From a checkpoint of a small transformer trained on Wikipedia.
Size: 9 layers, width 512, 12 heads of 64, MLP 2048 tanh GELU.
Each number is 50 + 15 x the weight over the matrix's rms, rounded and kept within 0 to 99. Layers, rows and columns count from 0.

# up: layer 6 MLP up, 2048x512, rms 0.041, rows 1611-1637, columns 384-511
# down: layer 6 MLP down (transposed), 2048x512, rms 0.041, rows 1611-1637, columns 384-511
up1611:51 25 68 44 65 36 55 53 60 53 44 34 50 64 61 45 22 46 39 47 32 42 47 49 67 51 43 43 43 39 60 34 34 33 67 65 34 62 56 48 39 47 47 87 58 37 32 51 69 53 42 15 32 32 32 61 45 44 46 59 28 82 42 32 31 55 65 41 38 43 54 32 47 21 51 51 32 66 46 52 71 27 40 37 40 27 35 63 46 54 62 46 46 46 47 62 59 44 42 63 53 51 45 62 78 47 33 80 34 52 37 46 70 47 71 73 25 36 66 42 37 44 53 60 35 30 33 38
down1611:82 46 51 51 51 59 70 45 07 68 58 34 28 31 50 70 46 38 24 88 33 18 34 49 50 38 44 56 43 53 40 48 26 75 45 56 53 45 49 23 49 37 52 46 35 34 52 55 36 63 47 58 77 60 78 49 58 71 58 62 24 56 22 39 65 26 58 59 65 57 32 59 46 61 19 78 67 19 27 50 38 34 46 62 43 60 57 23 28 23 40 67 69 48 23 86 65 60 61 46 32 42 59 13 55 68 44 16 34 72 20 30 42 25 74 42 54 38 51 41 40 47 50 43 58 39 69 46
up1612:31 43 42 34 56 56 30 42 32 55 47 69 31 47 31 40 71 40 48 48 48 54 90 50 45 69 54 62 46 69 30 49 48 36 53 53 59 47 80 54 66 35 52 30 43 66 46 84 86 33 39 72 56 77 31 82 45 43 48 41 25 32 40 55 30 66 36 70 68 46 62 45 44 37 76 63 48 41 41 50 50 39 59 69 37 59 73 54 30 43 46 42 78 44 47 65 34 33 53 69 38 79 47 58 39 61 49 92 50 73 52 44 47 44 57 37 24 29 32 50 45 42 69 77 62 40 54 70
down1612:33 48 48 54 46 34 66 47 52 74 57 45 54 50 36 48 45 43 43 14 23 25 49 76 68 50 54 56 38 55 48 76 34 58 35 32 11 58 43 53 32 59 52 52 54 65 19 22 37 45 46 34 36 30 58 56 94 36 82 68 37 46 82 47 44 17 69 47 63 47 49 37 42 30 57 43 54 48 57 63 55 71 50 44 38 71 83 35 30 73 35 64 53 32 38 24 20 55 42 62 57 56 34 43 66 44 48 65 85 23 44 38 58 80 50 56 78 81 49 62 62 76 49 53 61 46 49 42
up1613:65 70 57 56 44 32 59 61 47 81 63 58 42 20 60 65 39 32 09 51 39 59 71 40 05 39 36 23 49 54 62 15 41 49 41 41 68 40 46 79 63 34 64 50 63 61 52 50 15 33 56 81 64 24 17 54 42 48 68 42 50 46 57 42 32 51 37 69 54 59 66 75 42 40 49 52 68 37 54 60 43 47 58 35 44 66 15 75 39 75 57 75 45 70 46 51 68 55 58 31 51 50 43 42 46 55 45 57 50 69 48 57 69 39 34 61 27 50 37 59 72 59 76 27 25 59 41 44
down1613:54 51 28 46 62 69 47 50 66 29 29 69 74 39 46 46 62 26 70 58 51 71 42 78 82 43 76 79 30 29 14 39 85 46 68 58 60 55 41 47 38 64 55 53 52 58 59 23 55 51 48 33 41 53 42 58 80 56 33 46 54 65 67 49 58 52 56 44 49 48 59 74 52 73 28 50 31 48 46 46 37 36 62 65 45 42 41 37 49 46 45 33 49 47 52 61 35 42 58 72 42 54 38 70 52 48 47 50 67 74 76 59 34 68 40 44 33 57 75 21 39 25 34 58 87 61 50 77
up1614:56 51 53 29 24 58 50 40 35 28 55 66 58 60 48 48 67 65 70 42 61 51 55 56 46 37 52 47 49 59 43 37 23 53 54 33 41 67 35 44 33 26 44 39 37 44 52 83 47 68 49 72 55 41 47 44 34 54 41 80 43 36 68 60 64 43 44 29 50 75 61 54 46 57 79 55 50 28 61 01 49 63 41 52 60 54 47 61 44 48 24 76 38 56 53 85 53 51 57 59 37 58 52 50 46 33 23 59 45 61 56 76 61 51 39 29 49 53 41 28 29 61 35 41 84 66 41 50
down1614:38 52 57 42 56 37 66 22 79 43 56 60 37 39 68 40 59 69 47 46 56 61 70 52 49 55 37 75 25 50 31 44 66 53 61 66 58 69 60 67 64 71 58 46 67 35 61 25 72 63 63 53 59 40 59 44 43 40 63 39 46 53 42 48 36 40 56 43 72 28 46 52 53 38 62 57 36 48 42 65 22 45 50 71 31 29 59 73 47 62 64 55 70 68 43 46 46 61 43 35 56 54 48 37 23 40 79 56 62 66 47 18 41 46 31 73 47 79 64 58 50 61 57 45 29 72 41 59
up1615:49 83 67 58 49 33 43 35 55 58 58 60 53 79 53 61 36 76 53 80 30 67 33 60 55 52 37 64 37 39 30 40 56 55 59 40 70 38 63 63 45 65 58 51 60 62 62 75 64 40 59 41 59 32 60 40 43 49 66 31 38 43 59 64 68 59 61 66 53 59 44 48 47 69 89 51 71 42 43 16 49 55 43 56 53 35 61 50 62 79 55 58 81 30 55 38 52 63 52 45 33 63 44 47 69 50 22 73 43 52 41 22 53 50 24 58 57 62 48 54 34 56 38 46 48 55 48 75
down1615:59 44 71 71 23 58 49 57 37 35 62 53 63 38 51 65 52 42 58 37 72 68 44 69 54 52 37 41 37 39 19 39 46 52 51 52 80 51 54 48 44 42 45 58 43 31 54 61 37 46 36 76 48 88 62 43 51 64 47 35 62 36 56 58 41 33 48 54 36 43 48 40 41 60 65 62 65 54 67 66 71 78 43 58 59 46 23 25 69 43 48 23 73 42 63 54 57 30 45 74 59 40 50 36 62 63 55 47 43 63 62 24 45 51 55 35 44 67 69 52 97 52 53 31 29 60 63 63
up1616:49 40 40 46 55 67 43 44 52 51 44 23 42 46 59 47 35 37 67 53 50 68 51 44 48 24 37 56 32 66 51 39 49 73 30 51 68 36 54 56 34 39 36 47 55 34 51 63 34 71 64 48 45 32 20 58 69 84 31 40 66 49 50 45 59 56 63 54 41 46 54 32 43 75 62 53 34 73 49 32 52 37 51 48 44 72 59 55 22 46 59 44 58 40 45 55 65 43 41 51 32 63 71 54 46 52 64 44 52 56 57 51 53 52 24 37 59 52 27 47 34 44 37 52 64 77 73 50
down1616:60 72 52 42 47 62 68 44 25 38 50 50 42 49 35 45 63 38 32 23 28 73 53 37 70 47 44 62 57 40 17 34 37 61 49 71 53 45 40 26 11 45 53 45 40 81 51 45 55 72 28 77 37 51 48 63 53 43 39 45 83 60 52 32 42 56 37 33 54 41 59 86 36 44 33 26 59 31 64 47 53 57 73 58 28 53 29 53 33 42 49 41 51 42 81 37 56 38 50 75 39 13 29 33 37 61 44 53 46 77 57 71 44 60 45 76 25 53 58 66 37 53 70 43 36 52 36 62
up1617:64 68 59 42 84 51 42 47 17 54 34 55 56 25 54 53 49 70 69 41 49 36 58 54 64 38 34 53 81 64 61 55 47 27 55 55 51 31 68 42 50 54 87 71 42 74 61 41 33 53 36 47 59 65 59 55 52 56 58 53 54 57 26 63 28 91 19 38 48 39 74 81 50 32 21 66 16 66 53 37 58 42 55 54 39 35 54 70 31 40 62 28 37 59 71 54 63 37 60 38 51 45 41 54 48 67 28 56 26 41 65 59 55 50 43 63 70 26 31 66 60 34 36 73 54 75 46 65
down1617:24 65 60 44 46 59 59 36 57 43 41 47 67 62 42 33 77 02 32 49 62 31 33 35 48 62 57 55 34 57 43 53 61 36 47 39 15 56 38 17 38 69 17 64 50 64 36 61 66 84 45 52 40 55 33 75 34 42 59 34 38 50 50 40 32 30 63 42 43 63 44 47 62 49 47 38 69 37 28 59 55 55 60 69 46 52 58 42 53 69 53 46 59 43 47 35 44 65 88 65 60 75 82 51 48 60 68 40 75 85 49 54 67 86 62 74 62 65 46 29 22 51 41 36 54 53 56 71
up1618:52 25 33 62 48 59 54 32 37 36 60 48 57 59 40 32 21 48 40 44 29 47 46 43 56 74 63 22 33 45 18 35 29 79 41 62 50 76 63 39 47 45 51 49 33 22 42 53 56 29 33 54 70 49 31 40 36 80 32 44 35 58 60 53 73 34 51 46 46 58 76 65 34 62 17 51 27 59 42 36 64 45 51 71 49 44 53 35 70 38 47 44 51 30 56 47 36 42 47 38 38 55 22 54 17 67 69 44 67 44 52 43 37 55 50 46 50 54 55 66 70 42 29 42 52 64 20 62
down1618:46 50 42 33 53 18 62 51 66 57 55 38 55 39 53 62 36 49 42 56 71 43 54 64 55 37 35 56 26 69 54 61 64 51 59 37 75 77 47 33 54 44 56 45 60 52 39 39 48 47 44 90 51 32 61 41 49 47 53 32 45 72 55 69 16 55 63 25 60 71 48 57 28 52 69 47 45 51 58 69 40 47 55 15 49 79 43 50 61 51 34 67 54 67 50 47 26 61 56 69 72 35 49 29 79 54 38 35 77 45 57 43 49 74 63 74 53 52 45 35 44 53 46 42 79 33 34 36
up1619:40 37 27 59 58 67 60 88 69 34 50 31 05 42 65 38 48 53 62 33 64 31 58 47 61 57 36 27 40 64 44 50 52 29 45 49 57 54 49 47 56 61 32 41 43 64 59 53 63 56 56 53 31 60 16 37 44 84 36 63 64 40 29 44 23 52 49 35 55 23 83 44 58 37 43 36 46 55 42 76 36 53 57 52 57 77 79 58 22 50 51 51 47 54 51 60 51 23 57 45 41 50 27 65 45 70 66 53 50 63 59 37 63 55 69 49 28 39 39 47 63 57 32 75 55 55 18 23
down1619:33 50 81 47 55 79 72 37 32 36 42 40 51 57 32 55 78 42 31 83 64 69 40 50 48 45 40 44 55 49 48 56 59 74 70 59 24 36 28 69 72 37 53 68 59 25 27 57 54 41 43 53 60 54 75 48 55 44 41 25 41 45 60 69 54 64 67 56 50 51 36 30 41 66 43 68 54 40 50 58 33 43 59 71 44 36 54 33 69 61 85 39 71 41 71 51 52 49 54 65 74 48 46 49 35 16 59 55 33 53 41 57 27 77 50 36 85 49 40 52 72 34 49 61 76 37 45 60
up1620:41 41 75 77 48 44 41 43 40 59 49 73 45 52 67 30 55 57 61 57 38 61 46 46 48 56 53 56 71 54 45 26 30 64 69 18 63 51 24 46 65 51 44 63 42 67 55 48 64 51 54 74 64 45 53 33 38 35 52 72 71 60 58 51 56 74 75 24 53 43 63 55 75 65 43 73 44 44 62 45 45 49 55 43 43 44 56 56 49 61 48 50 42 49 45 92 68 51 71 47 56 47 43 41 39 60 35 54 57 64 43 50 61 26 32 32 68 52 58 50 72 37 50 59 61 43 68 31
down1620:42 40 52 42 50 56 67 57 51 57 55 51 51 33 52 60 70 41 53 47 77 51 50 48 32 44 29 59 56 58 19 82 41 58 44 69 39 63 59 36 49 53 47 59 53 29 43 64 48 74 62 39 37 53 40 36 44 66 48 46 48 53 36 55 30 32 23 54 49 53 48 46 42 23 54 48 51 51 53 61 49 45 66 30 27 39 36 47 58 33 32 62 39 44 62 33 54 47 51 72 32 36 58 30 45 57 54 74 32 47 63 52 67 67 57 67 50 67 72 62 27 28 45 71 30 57 47 61
up1621:15 67 40 68 33 47 42 48 35 47 34 32 49 61 29 71 45 64 44 58 66 65 10 57 19 59 60 40 80 71 23 51 37 50 52 35 43 48 54 62 56 55 37 37 73 30 59 39 44 42 49 62 27 65 78 50 63 41 65 62 68 65 59 35 58 24 48 49 34 59 70 66 45 61 79 34 43 70 28 52 78 42 68 65 46 32 40 41 31 68 54 49 37 49 60 63 57 63 42 58 49 55 57 61 57 38 78 56 61 37 69 42 60 59 56 48 50 51 27 77 45 44 62 46 46 64 30 60
down1621:68 50 39 34 26 59 40 48 58 48 75 54 59 63 42 41 57 70 78 42 38 58 76 65 62 51 75 51 60 14 48 19 75 54 34 32 17 49 39 66 51 67 33 19 72 52 49 39 59 45 75 50 78 33 44 80 38 41 50 55 36 60 56 64 43 27 30 29 35 53 83 37 47 44 53 69 75 44 40 59 49 45 63 62 30 46 52 32 28 78 66 62 60 58 39 37 47 53 53 53 45 52 77 53 65 59 59 61 56 63 36 50 34 54 45 47 50 48 65 67 41 73 28 50 55 53 27 52
up1622:78 47 71 67 27 58 37 23 40 47 62 45 60 51 62 56 73 66 47 36 48 29 56 44 30 59 43 31 41 54 62 53 42 49 42 52 44 85 59 22 37 29 34 62 46 36 63 43 61 58 55 52 39 58 46 23 51 41 46 43 67 71 55 61 36 42 07 53 37 53 28 55 15 61 75 60 59 69 56 47 68 48 41 36 58 27 59 36 17 68 34 26 42 48 23 63 49 39 64 43 52 51 76 56 52 60 53 27 20 44 45 69 63 48 39 45 56 67 50 61 56 46 67 52 50 45 53 53
down1622:28 65 46 56 43 59 71 76 58 49 51 37 46 35 42 41 63 62 62 51 56 41 46 39 78 49 47 68 78 37 31 55 53 49 72 29 41 59 62 59 64 35 72 57 52 49 48 53 48 55 48 58 90 25 53 47 73 55 43 36 69 42 21 48 30 57 41 64 44 71 65 33 62 61 64 66 69 38 53 44 37 42 78 47 62 60 45 30 61 65 62 52 48 96 50 45 69 57 45 67 50 66 78 45 68 48 49 32 44 27 44 36 72 87 48 27 27 33 27 37 42 78 36 54 54 44 47 56
up1623:52 09 83 55 53 47 42 32 14 54 48 54 54 48 42 55 58 64 39 49 60 45 21 46 50 52 30 27 49 40 77 48 62 47 30 37 60 38 47 49 40 00 53 41 57 39 43 49 27 77 26 46 57 38 62 47 47 64 51 77 77 54 56 62 68 40 51 62 23 29 00 54 53 37 42 46 25 66 39 34 58 52 64 46 29 58 34 46 75 79 45 35 56 37 35 50 54 61 42 40 60 05 42 34 57 40 45 41 64 34 46 46 34 66 54 49 51 32 63 39 42 69 68 69 36 35 39 60
down1623:54 67 40 43 42 38 65 67 75 68 69 67 45 29 33 85 71 58 36 38 34 87 52 32 47 50 21 28 53 34 63 62 33 63 51 57 63 39 59 33 58 50 54 59 55 68 67 68 61 36 49 63 75 73 56 81 64 60 56 48 52 48 76 26 60 53 47 64 47 34 49 38 57 51 42 61 31 50 48 55 66 55 64 49 39 65 51 55 49 50 48 57 54 17 31 43 23 44 53 66 54 59 67 26 61 40 58 30 62 46 60 26 59 56 45 46 43 48 68 65 52 51 48 52 55 81 56 39
up1624:72 08 40 59 45 52 32 50 45 89 47 48 38 40 55 51 26 50 49 49 73 50 37 24 77 55 32 50 71 27 75 26 57 54 51 49 29 57 32 32 45 59 49 47 33 82 47 47 65 34 61 42 49 50 42 57 48 33 29 63 73 46 17 50 39 46 51 68 24 56 25 38 45 40 30 50 41 58 64 36 35 33 65 57 56 58 62 62 42 45 34 48 31 42 75 51 60 67 44 62 43 65 60 60 27 32 60 90 43 44 43 30 73 40 64 58 70 42 47 55 63 49 12 64 53 30 30 25
down1624:58 52 39 77 47 82 40 49 22 41 62 62 29 65 56 40 48 61 68 43 53 25 60 65 56 58 30 39 59 51 58 67 62 34 64 35 61 61 51 41 42 79 45 76 56 63 26 40 43 48 55 68 37 50 57 63 50 60 65 34 38 16 73 41 52 38 57 51 44 65 64 63 30 72 46 49 48 64 68 74 40 55 56 46 79 45 88 34 51 73 42 43 46 64 32 50 23 56 77 27 79 69 65 59 51 44 51 39 63 39 20 71 64 58 75 69 67 73 66 45 48 44 53 56 57 66 65 45
up1625:44 46 15 42 32 77 57 50 77 52 45 46 39 40 33 48 13 55 24 43 49 55 47 32 31 47 78 44 60 62 39 38 74 33 56 40 72 11 39 60 40 61 29 30 43 60 51 66 37 40 56 68 55 23 73 57 16 73 36 58 33 40 39 41 39 41 84 25 48 40 63 49 55 30 33 71 43 57 73 64 49 41 31 59 58 39 46 43 53 48 47 36 46 47 49 39 67 73 66 51 55 63 50 58 54 28 53 46 59 41 47 27 36 60 38 36 36 59 25 38 45 29 62 63 37 29 59 21
down1625:54 54 51 72 66 51 49 62 42 90 55 53 31 39 81 35 62 38 52 55 37 54 49 44 57 36 51 47 46 13 75 54 44 44 46 72 24 60 66 55 56 58 50 62 58 66 43 41 18 48 46 65 55 74 68 61 31 46 72 20 53 57 39 63 37 49 63 87 90 61 34 59 38 62 68 79 55 64 60 64 42 47 81 51 23 33 54 66 28 33 33 66 41 54 73 73 48 60 36 28 40 40 40 35 41 86 73 27 63 33 52 69 43 34 60 37 25 47 53 56 66 43 39 42 61 36 51 72
up1626:50 40 40 36 50 87 39 49 37 53 27 28 69 42 62 67 67 36 47 42 58 53 45 71 48 56 56 42 67 39 48 30 41 46 44 59 56 54 74 57 71 43 65 54 39 19 50 33 52 48 50 63 25 17 64 76 60 40 62 62 36 34 59 28 71 65 46 61 57 52 28 43 56 57 36 53 40 44 47 47 39 34 48 32 40 47 57 36 42 26 32 41 43 64 47 42 52 54 46 44 42 51 16 64 32 27 58 52 60 25 42 61 38 56 29 73 52 44 45 62 46 48 33 67 75 44 38 43
down1626:64 75 43 50 83 56 56 40 57 41 56 32 37 72 32 30 39 72 73 40 33 45 46 57 77 41 50 58 51 64 61 48 66 38 48 54 60 64 54 47 58 22 52 25 63 76 54 31 69 48 21 55 69 63 73 46 57 34 87 49 42 73 26 47 74 62 39 32 33 32 42 64 66 63 51 64 38 46 32 40 76 69 67 16 46 49 57 37 35 31 59 54 48 51 39 72 69 36 45 15 51 28 52 50 25 59 47 46 38 36 69 45 58 55 55 71 51 28 17 30 05 60 56 57 37 46 55 75
up1627:67 59 46 20 73 74 55 57 53 51 55 40 64 50 28 56 42 41 35 64 92 52 23 39 60 47 43 61 58 58 42 39 75 49 64 37 42 38 27 31 53 19 56 44 29 28 46 51 44 50 49 44 60 63 49 65 47 52 46 47 57 71 38 58 54 45 43 15 48 53 60 60 56 45 43 69 39 52 48 46 63 43 23 56 42 59 52 55 45 65 85 20 59 36 37 24 59 62 35 55 59 56 73 67 55 44 31 51 83 33 53 58 40 47 48 56 39 67 48 39 36 36 59 74 33 36 52 40
down1627:61 43 66 57 52 37 63 36 75 62 66 57 56 42 85 77 33 77 52 47 58 63 59 32 54 51 32 57 38 41 51 39 53 42 42 82 17 39 57 58 36 68 45 56 49 59 66 53 64 28 53 41 49 49 86 26 39 62 43 46 51 60 73 39 71 70 59 65 58 58 35 55 45 38 56 74 52 48 43 49 62 47 23 46 45 55 66 38 57 44 39 69 86 55 62 29 70 44 63 30 38 41 65 26 42 59 70 56 61 35 71 30 35 66 46 51 36 29 44 59 50 70 61 46 56 54 18 54
up1628:44 60 59 73 27 56 34 67 58 43 51 71 47 64 33 43 69 65 59 51 55 63 63 69 44 51 44 44 46 37 48 60 49 48 29 24 52 46 49 51 49 70 43 44 66 65 61 38 42 49 46 43 69 76 25 56 57 71 48 42 28 48 66 48 36 53 59 47 56 63 64 42 67 41 51 53 44 32 53 44 58 55 58 18 74 54 56 35 44 40 59 42 39 53 80 38 39 50 69 62 47 37 25 40 44 70 41 64 49 32 43 40 54 30 54 48 58 33 64 25 46 58 36 43 57 40 42 65
down1628:42 51 46 56 55 47 58 59 40 59 65 32 65 57 62 81 59 47 46 70 60 48 32 60 57 50 68 41 57 25 41 60 48 48 45 29 46 40 32 50 60 55 63 72 55 51 43 50 46 67 56 39 45 50 50 55 39 59 37 69 61 44 51 57 73 65 49 68 67 55 63 69 54 18 47 34 41 48 40 59 49 58 19 15 78 28 52 48 60 48 43 65 57 54 39 68 35 64 49 39 39 53 62 58 50 49 65 75 52 45 41 56 20 24 44 65 40 53 31 89 58 31 21 45 46 55 43 69
up1629:57 24 61 37 37 62 51 43 52 80 42 74 74 36 28 55 65 90 28 21 59 30 72 57 52 37 84 31 36 74 64 45 50 55 40 34 56 66 54 43 71 61 45 69 21 67 55 89 65 56 35 66 73 54 52 51 68 53 59 29 54 65 57 69 66 56 65 53 57 28 61 40 47 49 52 45 56 63 39 68 45 43 71 42 54 82 64 88 41 44 70 66 47 58 57 52 52 21 52 66 75 54 62 46 39 51 48 49 46 37 63 55 43 83 50 65 22 67 43 49 41 50 26 35 49 44 51 69
down1629:55 67 53 58 46 40 37 60 57 59 65 36 65 37 49 71 49 78 49 65 55 58 73 52 67 40 51 46 78 59 48 75 68 17 55 46 85 25 55 37 22 50 49 51 48 53 61 09 51 29 51 66 53 75 13 75 41 45 56 39 76 49 56 76 55 34 42 57 51 66 30 77 58 69 55 45 64 50 27 54 39 59 36 39 53 37 63 10 33 72 36 10 56 24 19 64 64 24 35 68 57 51 58 52 53 76 70 36 46 42 30 58 80 41 46 52 61 62 61 29 60 46 50 47 47 44 86 41
up1630:52 48 50 37 43 31 23 53 35 23 72 34 58 54 47 55 41 71 64 61 70 93 29 52 32 29 64 34 36 33 32 82 40 59 32 00 58 12 31 38 53 57 38 35 31 91 45 37 70 31 42 51 54 70 25 42 51 34 69 37 57 40 43 29 70 56 38 35 64 57 53 70 39 22 55 58 48 31 44 72 62 53 57 47 49 43 14 85 49 57 58 70 10 69 63 46 76 40 61 73 53 56 73 58 58 52 47 33 69 72 33 72 42 31 39 59 36 62 32 48 34 17 37 47 58 54 36 28
down1630:99 61 77 46 57 36 48 58 56 57 21 56 58 60 33 60 40 48 49 65 38 53 67 55 64 62 63 51 75 60 50 15 51 49 61 56 52 57 47 79 53 45 73 39 58 41 76 58 40 60 39 58 56 71 63 46 41 56 79 61 52 51 70 83 19 42 29 56 39 39 70 21 71 66 55 35 36 10 52 47 62 33 46 68 36 52 61 59 31 68 45 73 72 54 39 67 42 56 35 65 25 87 72 49 32 67 93 52 32 66 54 51 39 58 05 61 51 42 45 51 66 58 52 50 20 63 75 61
up1631:69 60 59 39 37 52 73 63 59 20 60 52 64 40 70 44 44 51 52 49 23 59 55 33 70 57 44 54 40 40 49 54 67 72 56 40 28 75 36 62 60 48 48 55 54 48 42 48 54 39 38 42 55 50 63 57 57 35 52 55 46 79 35 43 72 58 43 47 44 57 59 29 38 57 29 46 35 80 60 99 60 47 64 53 38 42 64 28 64 48 51 40 39 46 51 00 52 46 68 39 61 33 65 59 22 44 65 49 46 65 51 69 85 41 49 46 50 34 80 40 38 47 61 43 51 46 35 57
down1631:69 93 33 59 53 67 29 48 77 25 67 61 35 70 34 52 35 73 51 44 69 44 70 54 40 40 54 58 53 48 32 26 62 46 52 42 80 40 54 47 43 74 60 42 51 58 31 64 59 35 59 75 31 46 32 46 58 36 52 55 52 36 64 47 48 54 47 65 45 70 38 49 41 55 63 51 65 21 62 41 57 51 64 21 85 42 42 53 49 55 38 65 41 29 65 66 46 54 55 52 43 72 45 46 58 48 55 51 50 74 51 71 51 50 60 36 63 68 35 70 45 49 58 44 45 48 67 50
up1632:40 69 36 47 43 58 72 58 61 43 58 51 17 37 31 40 12 33 54 45 34 38 70 48 30 40 61 84 50 44 73 81 56 45 39 81 82 77 49 57 66 56 62 64 55 38 55 48 40 46 54 38 36 62 59 70 20 26 56 30 40 61 59 61 35 54 56 72 41 34 32 55 51 30 57 52 57 86 39 26 61 82 35 38 57 42 82 77 82 57 42 63 44 39 50 54 34 51 38 83 25 45 70 30 91 71 55 40 62 42 52 20 40 58 58 27 44 30 62 52 67 31 24 28 56 51 54 51
down1632:73 75 60 51 24 42 52 35 27 44 53 48 65 46 60 56 41 43 38 70 41 68 40 31 65 60 52 42 17 36 50 75 53 54 72 43 62 72 62 22 55 41 36 39 32 40 44 50 61 35 66 54 51 48 37 58 54 66 70 42 63 36 44 52 41 56 28 60 60 43 28 79 51 51 58 35 61 38 62 44 46 07 50 44 69 28 45 70 31 39 37 58 46 13 41 55 39 31 55 82 48 51 69 38 28 56 49 48 47 40 61 62 46 26 31 72 47 32 55 35 57 54 63 72 72 56 38 58
up1633:46 42 72 65 69 52 35 39 27 39 34 49 42 60 59 43 26 63 67 41 68 40 47 48 47 19 66 34 59 55 62 26 55 53 61 39 43 58 21 47 51 45 30 47 57 31 29 39 45 57 51 38 20 45 47 60 34 28 50 43 61 44 36 46 45 58 72 20 66 29 72 57 54 49 47 27 48 42 38 61 50 22 54 72 54 66 60 42 53 72 35 40 47 51 45 28 28 72 78 33 60 58 57 53 41 44 43 53 54 56 60 41 46 28 71 49 18 42 60 82 57 66 35 83 51 20 63 50
down1633:61 61 56 34 67 48 15 55 77 40 52 71 56 64 44 52 64 40 47 59 23 59 65 54 33 45 44 56 52 72 49 51 37 58 41 41 56 26 63 43 61 50 47 45 25 63 66 54 52 59 29 18 60 50 71 31 47 65 49 56 55 34 56 29 45 28 38 57 35 58 55 19 35 46 61 48 71 52 57 52 63 39 29 47 23 65 52 63 09 48 42 62 38 36 50 36 72 51 20 60 47 63 44 38 45 43 40 34 46 35 50 30 53 62 45 28 64 57 73 52 65 58 47 25 45 60 51 22
up1634:42 68 60 42 43 55 54 48 57 37 43 52 37 26 56 49 06 55 57 56 37 62 63 68 56 68 48 52 61 42 61 37 30 57 46 41 39 59 58 52 38 34 51 39 50 63 49 73 68 43 65 47 71 59 38 50 57 50 65 41 46 58 48 60 33 56 43 45 52 46 35 83 67 20 61 69 60 59 57 55 59 50 47 46 60 70 36 46 28 64 58 39 55 61 47 50 37 40 45 42 59 25 65 49 33 28 48 65 42 44 39 40 36 63 47 23 46 48 64 33 71 37 37 61 63 75 39 47
down1634:59 28 34 57 41 52 61 34 37 36 29 71 56 52 51 49 63 71 66 57 52 37 31 45 29 28 50 43 49 56 36 37 36 75 26 37 54 48 36 49 49 45 60 90 48 46 59 65 66 54 41 39 45 46 39 34 59 46 32 48 69 40 63 44 78 06 68 45 55 48 56 57 24 44 27 33 48 65 19 46 16 56 48 67 70 44 33 52 34 47 56 37 36 50 50 53 64 59 31 53 56 54 59 47 37 59 19 44 42 61 25 66 44 52 65 38 43 65 75 35 35 53 52 51 37 31 37 47
up1635:33 31 46 29 71 47 42 73 85 60 50 44 84 40 86 40 44 25 18 43 44 45 53 54 36 47 50 58 37 50 32 57 62 49 49 39 60 67 58 60 34 56 62 73 25 13 51 65 59 37 28 32 77 60 85 43 51 63 58 37 63 51 25 39 59 54 60 52 47 31 53 76 76 42 59 54 57 49 59 34 50 27 62 61 38 71 48 21 48 61 70 32 57 80 69 43 68 31 83 43 37 33 83 40 22 49 58 58 48 43 41 43 50 48 13 11 39 61 54 65 14 35 35 73 90 53 43 41
down1635:30 61 44 53 59 34 50 39 61 63 47 42 67 35 33 56 33 40 57 48 28 83 44 38 47 39 55 32 64 50 59 40 40 25 61 42 49 45 54 28 70 33 42 42 32 67 48 46 08 58 74 27 90 37 27 41 35 50 44 43 41 59 66 36 53 55 51 62 68 30 46 55 71 43 35 52 61 58 60 54 29 67 68 81 43 77 47 49 22 37 57 57 27 39 10 55 50 41 46 40 38 60 46 57 56 75 44 65 28 37 19 54 61 47 76 59 46 53 37 43 35 92 38 51 43 62 54 33
up1636:54 54 36 54 36 41 64 41 38 56 52 33 48 67 50 37 42 33 48 54 63 35 38 63 38 55 53 42 68 52 29 26 43 65 53 32 39 18 45 22 69 72 53 58 68 34 60 78 35 64 31 62 67 27 74 30 40 63 49 49 47 72 30 51 43 33 51 49 67 59 58 46 21 49 59 62 22 73 59 71 79 62 70 53 26 40 44 23 29 27 23 46 38 46 36 48 45 50 20 68 54 80 38 77 40 75 61 36 71 46 50 61 21 50 51 27 36 54 57 53 66 64 62 32 42 58 35 50
down1636:21 57 58 54 49 30 51 57 62 58 60 41 41 77 35 63 34 44 37 35 52 29 42 57 51 91 47 45 65 70 75 49 51 30 39 35 48 81 59 14 58 39 34 43 32 70 45 64 51 48 48 51 43 52 27 41 24 55 23 62 36 29 44 30 75 74 71 56 53 57 38 69 47 67 52 46 41 52 45 40 54 47 45 51 60 79 62 42 69 52 76 36 52 47 45 61 61 48 42 53 43 34 61 21 73 52 43 48 42 28 23 49 53 28 67 75 56 63 57 73 52 35 52 80 35 48 42 51
up1637:47 74 19 82 52 50 52 74 24 48 42 24 70 57 44 22 83 47 75 29 55 19 47 41 47 64 49 28 46 68 55 42 29 37 49 36 47 58 32 37 42 54 53 11 47 52 50 41 35 54 47 52 29 47 44 53 59 64 46 79 53 53 79 60 45 53 56 50 49 25 57 32 41 65 78 50 54 55 53 48 42 39 47 27 34 38 74 20 49 49 64 49 52 41 30 45 32 45 62 57 43 53 49 39 71 61 39 18 42 46 44 44 50 75 46 34 63 51 44 39 42 70 55 43 27 54 75 46
down1637:68 30 32 53 60 50 51 77 40 73 54 37 96 74 78 57 52 48 58 30 54 70 25 76 32 25 32 63 55 12 52 44 48 64 49 54 25 89 41 53 39 66 31 46 81 67 55 85 50 41 70 41 70 75 52 69 55 60 57 51 52 60 42 63 40 26 56 34 65 45 47 32 31 73 60 49 78 43 39 47 42 55 59 64 72 24 37 41 53 52 52 15 41 48 45 66 80 63 65 74 76 53 48 52 56 67 23 63 77 49 46 37 49 52 56 68 22 72 62 41 67 49 71 33 47 52 47 71